Weights of a small GPT-style language model, trained from scratch on English Wikipedia.
Architecture: RMSNorm before each block, rotary positions, no biases in attention or MLP, untied embeddings, capped logits.
Each number is 128 + 32 x the weight over the matrix's rms, rounded and kept within 0 to 255. Layers, rows and columns count from 0. Numbers have three digits each.

# layer 14 attention value, 576x384, rms 0.0547, rows 230-255, columns 320-383
148138083121107116093104149137150092145125118097112115106130152113094128085137105134179128160079122152146134134174147090121121092163165183155096130161131135102168115125126113131156144166121156
113101177192138134137142117080161123123136081133136197143072120112062175121113072112178126145073092112080102100151132122148140138069130153092125133146089064121128137132166164092105132138144086
096127081139130121144132084092075096154130167141137127169094123148126107172099180095127160090184133166138128135133156131106130101147140074109122191140193185159143113082072105162107157116128104
130138127126099111116147110089144117130150145155124096161130119179113151089081106116095092174176104139136105177182130129083165090084140106093188140133138119170173117083112174089115074125108121
071115132159167118168134164087116177159157139168144153106151096142180124124176117107118077094102135112136093118148105103152119093157134156105100158150123162141110133168144172145126149144143125
110125120084089116147123127075112119086157112108132191089144151088160116153136126075097130127157170166137144094084147155130118130153119113092162072173133108122109136106116124164155109096137180
079133095082137137121116107176114141152162137132132136091129147124117153123130162143133091152162154176099105118105136131145148120152155131083141125142128119122147121131129159128081118165125128
129104110138203092127103116110140129081081117133133112129105133128177149136131143154148108119121130106130135135151178036135125119136117148100155110168150120162113110147117092139119062134129114
093088125142123108124139122117133152102144159150131152183077116085165161155191116095148113134072183144162150129166133138144142151083122142138166121182158096145137166108087112115143118112122073
104184109152107098154115168178134107081119133168095140131138165110119105154069169145106094151128097181110125153166132135182118144123137189118117115146103173161154105117105066163162158124102130
145167124123138128173093139124152150162108152105150125088121143084122113120118092132172133156151171074143131145121168132185170129112112136110137133120101123119091093116162126117140074135146106
101090101142118182160090119110125121180125121185091150145103126203134139112159130152093129170177096117152097099093095138109118121181130107109136100138143135145141091168135116108133118136085158
111148087122119094094182137131150105137154158122164145153124124147159112061149105073104089137093097157130084097122148127132066122136120115117130102133171152119113132125112103092141095134178077
155092088164092143140095096123127120130116065121132133135102110117109146123179095082110145106134149101128179112130179137140155184121096124095115073125174114138120149091110129133123097090114145
085120140129093153104143145146150116149148106147097096183081158118102117083109084091105161124124088101072083124113103097127140131135170073130137131087144139107134177103144122147175122135122108
157101119117179152143108136076126091117112124182110120112175122116114149119072172103188124110129165179180143130118174162119178112140130154144132092184137126133134120133135098153176158092157045
155211083055125182122130104127093118119119147123162108133114165085144191175121115141147089149129125183099147109119197095158124112167145142129091112110113131118086099119120151094152128123095149
089122086099110151157133093074117158175089105112159168135086107123141166129170122178082087145154094138113139130162148097178086143149137144117115132124180111100148130128144152135086157108127076
112143125098152119145140088122129086123138119123132161128110138116128118165115173159114112144164078165121142146135162127149118098125107176177093062120111135095174111150121143130103163173097111
172136154073125104152157155133139122100080120125129083109112135125138119156138092140100131138119142122160176133122164100088142134141134084078163120143140113116145156121171126152146106118111176
151106108087059137128121053140128123198098113144155072121097136109153107168147132156113138146127115132119158066129158145131139112095125145127141168165098101104122139144140189122129103152108144
106125134147094132132136068119171142111098090069110113082129109136131103110159097077153093099155150143088091148116192125139106162073105121153131147118078128096061104118141106138100091158152101
073124166129133144164109122168107064141113101154127134117118097116112110143120139091164175143146167165127159130123168103093141134134130128133171177114122131123118096116144130122080083153113137
131110122127116089118203070148185147101067100103109104159161193094093129120145127147160150114117142136157160166139138119110155129110129136132106081166104094127155108101146105074199125134122182
115125131125146118147102146101101063084124176202114188147096118155106175115088095121090132140162115059138116095177138141126182090172151157153142111112072130176129151109130162104158147094115105
149097101145162149091084149129160111109123162165075138103144140162125096169114133094072120127104171191093129123133091119108147122135084121137165062106155129162121119118116214115146121086155127
# layer 14 attention output (transposed), 576x384, rms 0.188, rows 230-255, columns 320-383
126108136137136145121124066138145105105143127160175135135120117159145106145110136086107114123127129126107132104114147155135141115116111121134130174190127087190072136156096143136129123135178130
123123122102143126142093125126094121135125134140140071147155128146176101074097154173131150155119167139143129091107127160131139137155159129113158132113181161095107128093123109140107103160111139
140128130140068133161120143116148157134125108116139143090153122103118112141149082166107128112093161153158138137094122110102159118119102098086142087082067053147144162217140153078106169157125150
097143131109126132145149150132124122167115119111099135136152124079133108145147151164144122143175153127097142107081172154122115115113090117103115090079142120114126115159108090150116168119129154
172073103108083120086095084153098096130077130127133127138123159099084084137119101120130170148129095157083146124112103125134107180123155153159161131123110099095132135091123128142148128110115127
128123096140139145135167161123128166143109110163113158121117128139134131140085136087151118106121088128136088136141124133138132166132110145156150151169095125143177135128134099144125116168110098
166126163174115114066128143110157120129119124115164122153115102119116108164118129135135135086160146118121088152119178138146106160142131120126133111142108134135083124120127108133117099091109121
104163092120083168139118107120150141144153182150095167134153127115118148126144121161111129115144138160145082114120118169142083201131110117133147149128116128096164145157122159148150146103118100
161135117114092110132113152155110107132072108148120138103136103128127097133108136162154134132163105117177116126140116105143120123141124103131137139119134180127135098101103164134127155119099163
120092140125160115147123148108116096147130140155098101113123100109134171153106107121147133101124150137116090145101096125098097130105114104122156139151116095125112142161146184117111081100128145
086128136101161165143128167119129133150122145085139120166105136155144120133139135138110134116123097130081109144126115187127105127130150092131106102117176125120144135171140131180153124138129160
146082140102145108121115097103133132133135119104169097100145126070115125165136120126121124152088131190082126166120154119151149162065146171116120088129137114101102131129148148146156160129139124
138130112169097164166080115161119157125156103137136142163103128088145138132107148131127169150170129089083127118159141126117150132151148124126140126132124080125137139141104092153127159156105142
122153142121152137108147134118095138154143128131166139142137128130129111163125124174143096151134081109104099135121100169121105099138136169122137131111137141119105098151143112140150118163136128
140131151153065092131139096101102139103138149116135152090168120115135118152123162172164122172161170132146126133129153133127116101150095133115138132169096119143122129111118114142112141136105116
115116160133063127124160146162146149121123099147135151130119139115139123135164150150089151136131131090120121115103089129127104145113090137109103171103113158115134155136145151113089134162163146
152103138148139081158138124132139119137147132098107151105141100157117086114115125114099133112146142064127123127139142128126166129112131083132110098126143105166159139173124094098086104139122121
126140157132123149109127169113125108129166149140121129125112149136116127142112115121118158112116170165134118134129152151104164122104145117153088157142069078130121123177140095178142135140144156
171114094132134127115128132142130169172147131137142150109129126136136142094148104088128129101108145086154124126165121116102160122100120101083154143135147113111126113133113083135126142119139144
109074114128144162098104100124140105164085129121134166137110096129139148137119150140149103126121127117117095117114101108152116149153103157142107126127154151125115109117141161147131127144136128
127090088107149096150168155138117167123139142092143127120158130145100143077119143115140121128118109142114119124125156129137154118143119165145124093106145174127140116131111109148136114127134105
115139140128142141123143164119097132097103112115105108165138123129116176116110172143089155192125095094159123083054116154118100143176140124121127145140178149154122157130096142121173173177122142
158101099102100134116175162134160168123069164123141142133126122162120144122132127142108138078136135081135131123139100142095122125117143086162137105122132131123158138105183148139143168135147130
130178145123128118152068132134096090147171149134136137093088111179204122140097142126156118167125094093103095105120127145158093117145086152159163167174115140125103111136105088152097138099135160
107133125128117101123159090129118132200135105089145118139128130100101114153135125104148080108110168096143141139146138108138128138125143101131129135136169119130132075181136145168111106161151115
141150149161115115146162080129138109140105129173155105173084117115147148107162117184159127115160146090145127137161151128168115147135175148076128123098132119103151102149141092153129135154093104
# layer 14 attention query, 576x384, rms 0.0495, rows 256-279, columns 320-383
111122129111098173152131106125195124178123110102155144113133102126106116126181144129113132116106097133140155126114165124153138117150130143108117136149118118134097094121137137150141089109116144
157145065150150096116177152142115100124144116204069166150164144112138124093118128148135116150115155150132162155131109112137080147102118093124124152130157114120133147098130114132168172139129150
152093099149195103119181159174117117147136137132111140144098112147139112117113094167161124109138167119097147128168115153128118130094126123155185079139179161114144111158127111129110101139119140
108189185090079153148104117102154156138119095113140125122162134099102109163127143030095133155105121142128087120071146124145099083155131150105097181141126084127125152135112152088171161107148139
128155130150112091117121141107148149142106105097127119153082161106109139124136135109118094108142116191159113132095108133105093131125142116131118144114146123156130113178139127125121144158123147
147131188127114145086111136171175129147055060143143058099129089130176180101190134083134136121197119139102134122134151169191167137149135088141114123124132128098173125141155183079155120130134179
109127113085050139090099067134168136081164118129164159132120133143145154144146135101143142095116113150110123189110123133157120108122081179108171122187127075143139121143150152194128140158135099
203066133161104036066142127099156148152119139167152153125159111102162134164174093114110133111093106133110152154149120158093151083141189116146141151170100148066084130148180150139121206189059158
104098180104081116109101069118146153133110143093186132132089160141127150129142132121109155093136100118129089106173136121118135091148110155112140116144135144130126133154130101123100129144117091
102162143102120178135101113109170114133148117119148161092122116152093104144158158110145121115105110112133125133104113107173150113131104117085083099141057133133088088136145128130148116112128108
144130109149175077106159168157083120118133104171086105127182172098142130101130120133145151136125140118137198165131121158116106174106127101128169159129190157118121144105110125160137143148111151
092141162100075164127116130134175164107107107120176125127112103126139152103126127104112128099137116159125107107121125093126120101153109125105085134133129103121122120153136150141138116145129098
168121096166191134156184140125134136125162194139114116132092172189127164091113126211126124089177135151158155173160104121075128117074090104144172085097115101142091127111137107133078093152081076
127142206087074074121095162123179160138114121102139136098130095160089123169122141113099123161064074146151130137095151142173101076158089097094071157157128119039104116147160180119143140141152164
089099117166184088135146077147158102118175129158148140105157194142190110154106148192086168245078108191225156127116213155093185175087083129209117112137117159100107121157171179155105116109095139
121208156156101137121188134075173159107088122144130098134153121145203136169098115116161095159075101108108174092045085131142106126132098152111124149115153135084171183080083166170138112146206175
114138175055228105139160160134156136138135101134100098133118131137108149164226148078107078119132133168127170195179187177162097104088123182105060118112208185119137100132174104099161116062079087
200098070126060103186155135174088145144182132138177086168131117164098195138077069115125111210192122095083154105132150153042119112115141134172117141143079172080142095076157123160115140200131151
162104124162169078114115100074111195179153156182119132134115132165163140095154033145154115079182119130104160116169110125147165132169129196099129107141150123144177113165096153038097183130096168
169145125134116100102156171156178087062170126139149143085120083103074066057100134023092114001158095098104110089167122087142087105183175139134127155142178093157126142139147102146116111133102146
105114138166133145139112074157092133138093140114102139091172100123106140119109170124082148159093088090152148146119076129176104158142200111144127093162149136099148183152234139141149178089089122
148150159048106125155102153144118100125111188136069117128142155075060137113123160101172135158115100124158155111185146104183146150132114099050037110131089143154107123091113130134111114038145099
115121118155117115103101140111127112110121153108107112176076096137167066094112111112141127204090120095124090157144144151141105135104152131157121111150086135173144187182069126155127183101100088
101077106163151104117130103130121102128140161096178127112179221098111068067120154171146083094182117087122160175143088150169088182069168069119141102145117158090156117113119084096082126143117072
# layer 14 attention key, 576x384, rms 0.0501, rows 256-279, columns 320-383
126101068143162110115129122140112129108102125133129168150130097164175096109090131166109117142085159134092130119156137122110157124109145144146135134124112137133116123104137112149140119119132124
158168115131159168148176109122119129147132120152123140127123100138117095144141126156077105139104115102106128105143140140114166124131160184123135116125092136150113103095165152137132123077156144
154177159135104136098155096141134078156103144136163171104147106142136126143140160105090147139128101119134119100103115144124140145129161114124153141113108133128119121064144153148136106084155140
093088092133135144134133136154120166079122148116118102155130185133137152092134141203133102126125176140149129146088102078124162140097111107117095143157129125145102137148105107112132153177098115
128141160122094136123143129130114122160137091153146144072123165127139111172160150126089110112106134064072108107143127187163104150150144138148106120093116151129169131130120125155150138074170147
149079095082106086158128140111168120078129155192108124149151153121131142158121125145182133153123164140145112211130117090143104101059105105078140105182126102093141157200095114126097209204105110
044110083097130164154085102164141150114092121165159203086126101125140160111080131085182151052079096155054070164130018147192037085088159220102128107190086061110116071158140110127086122142182091
175155184100123113109154134121182187105115120147168144154130184154202097116142078077120102137059140117126113166194145130098141128153141141158147131158165070087159125187175066133140145121089207
089116128123112138136103142112117137150156129123130131146095118096150141144143124130139113135155133155133124139142149112131119104104106072104098126123123140098118154148083122123126127150132122
132125112149126094139082108121098142123134171114107141113128142080152159098114124163113118135136144150111096112133156152132131112120107106110154157128141115095118125132105139136104086153120134
149164129145134110149125071131124105143130136158149163141138148113116106152146106100117135127106094120060138136151197184136135113125129141128103116120115120105102097098131137120125099120136110
141152155139140115122108150111099138169127135114136109132129137120152093120140139145109135103121129133174125120114090127139150150132110126117133143108091126139125144139094160134135129106117146
122169109149130112154160147085097132122128110117161106099086094143124120164126116125108182120142118157103137084073152193100152120137101125168110128115128128121164106128134141141120094124159173
162148169149153099151132162140102100200051130168105144097144055147104142083142109078127168121120073150096137162112105174171126095110201144112148144123135145102183095113167129101158096144136197
126146066124184134139128107107130114067160124130113148097161116181162148189166140127194194162074156244154211125126198136136164165185096135238087066085120163084165128101124198131119197131139105
082170102165111078152135147080145142115159133217143063121084180115193175116146126157112127151097107124097110123137134160148074156113098116123126182125166098046132157044114122132087126150178128
077183154095150179069160137101116112145136083137089111192083166140194086118169096140160069078114125170127121180106155183133141124114127101059111165097108148148185103129153091056133129141148128
087169080113195073104178122114060093140175141113181133130150147083112096157112130141107105174147147138088120110173149131114197135175103145199117179090113099100147093079140117160151137082171084
176077149203134105145139157150094202154111103144134077154148203153167101088181087169134158077198162137067071086155088092156133086157202183128124131112095132138115144197101094032112136051112146
166166134093125126110132179136127126151163113120141170119078077130134084098105071101087101045146108089122092089163143109190123140130155127165150141132031053130148221116122120116145124107066160
081162181136147121128087096141154150133070105110085182126160117125108221081174209100147151137106136126140082165122064145125111137169137109146133139137153156151060165164196180104174148101116083
145120098108071108117142132122079088107123130109113112191111205129057133165157138094136105140092077141121148094151192073154092158178109075084102158116085179174092115091150104162129108136131071
110153133136135164129082082141142140138166183117125112187087113122113059083093127120164163198121213082130147153152109126086113157104154047129113141129115147098064114111070122119129130169091145
138049119149153095124122099123122123106099185109169143187140161116143136144054151084153120141172149182135127095140089111150137152159121081160147139155081108076149172128121150086076165149114102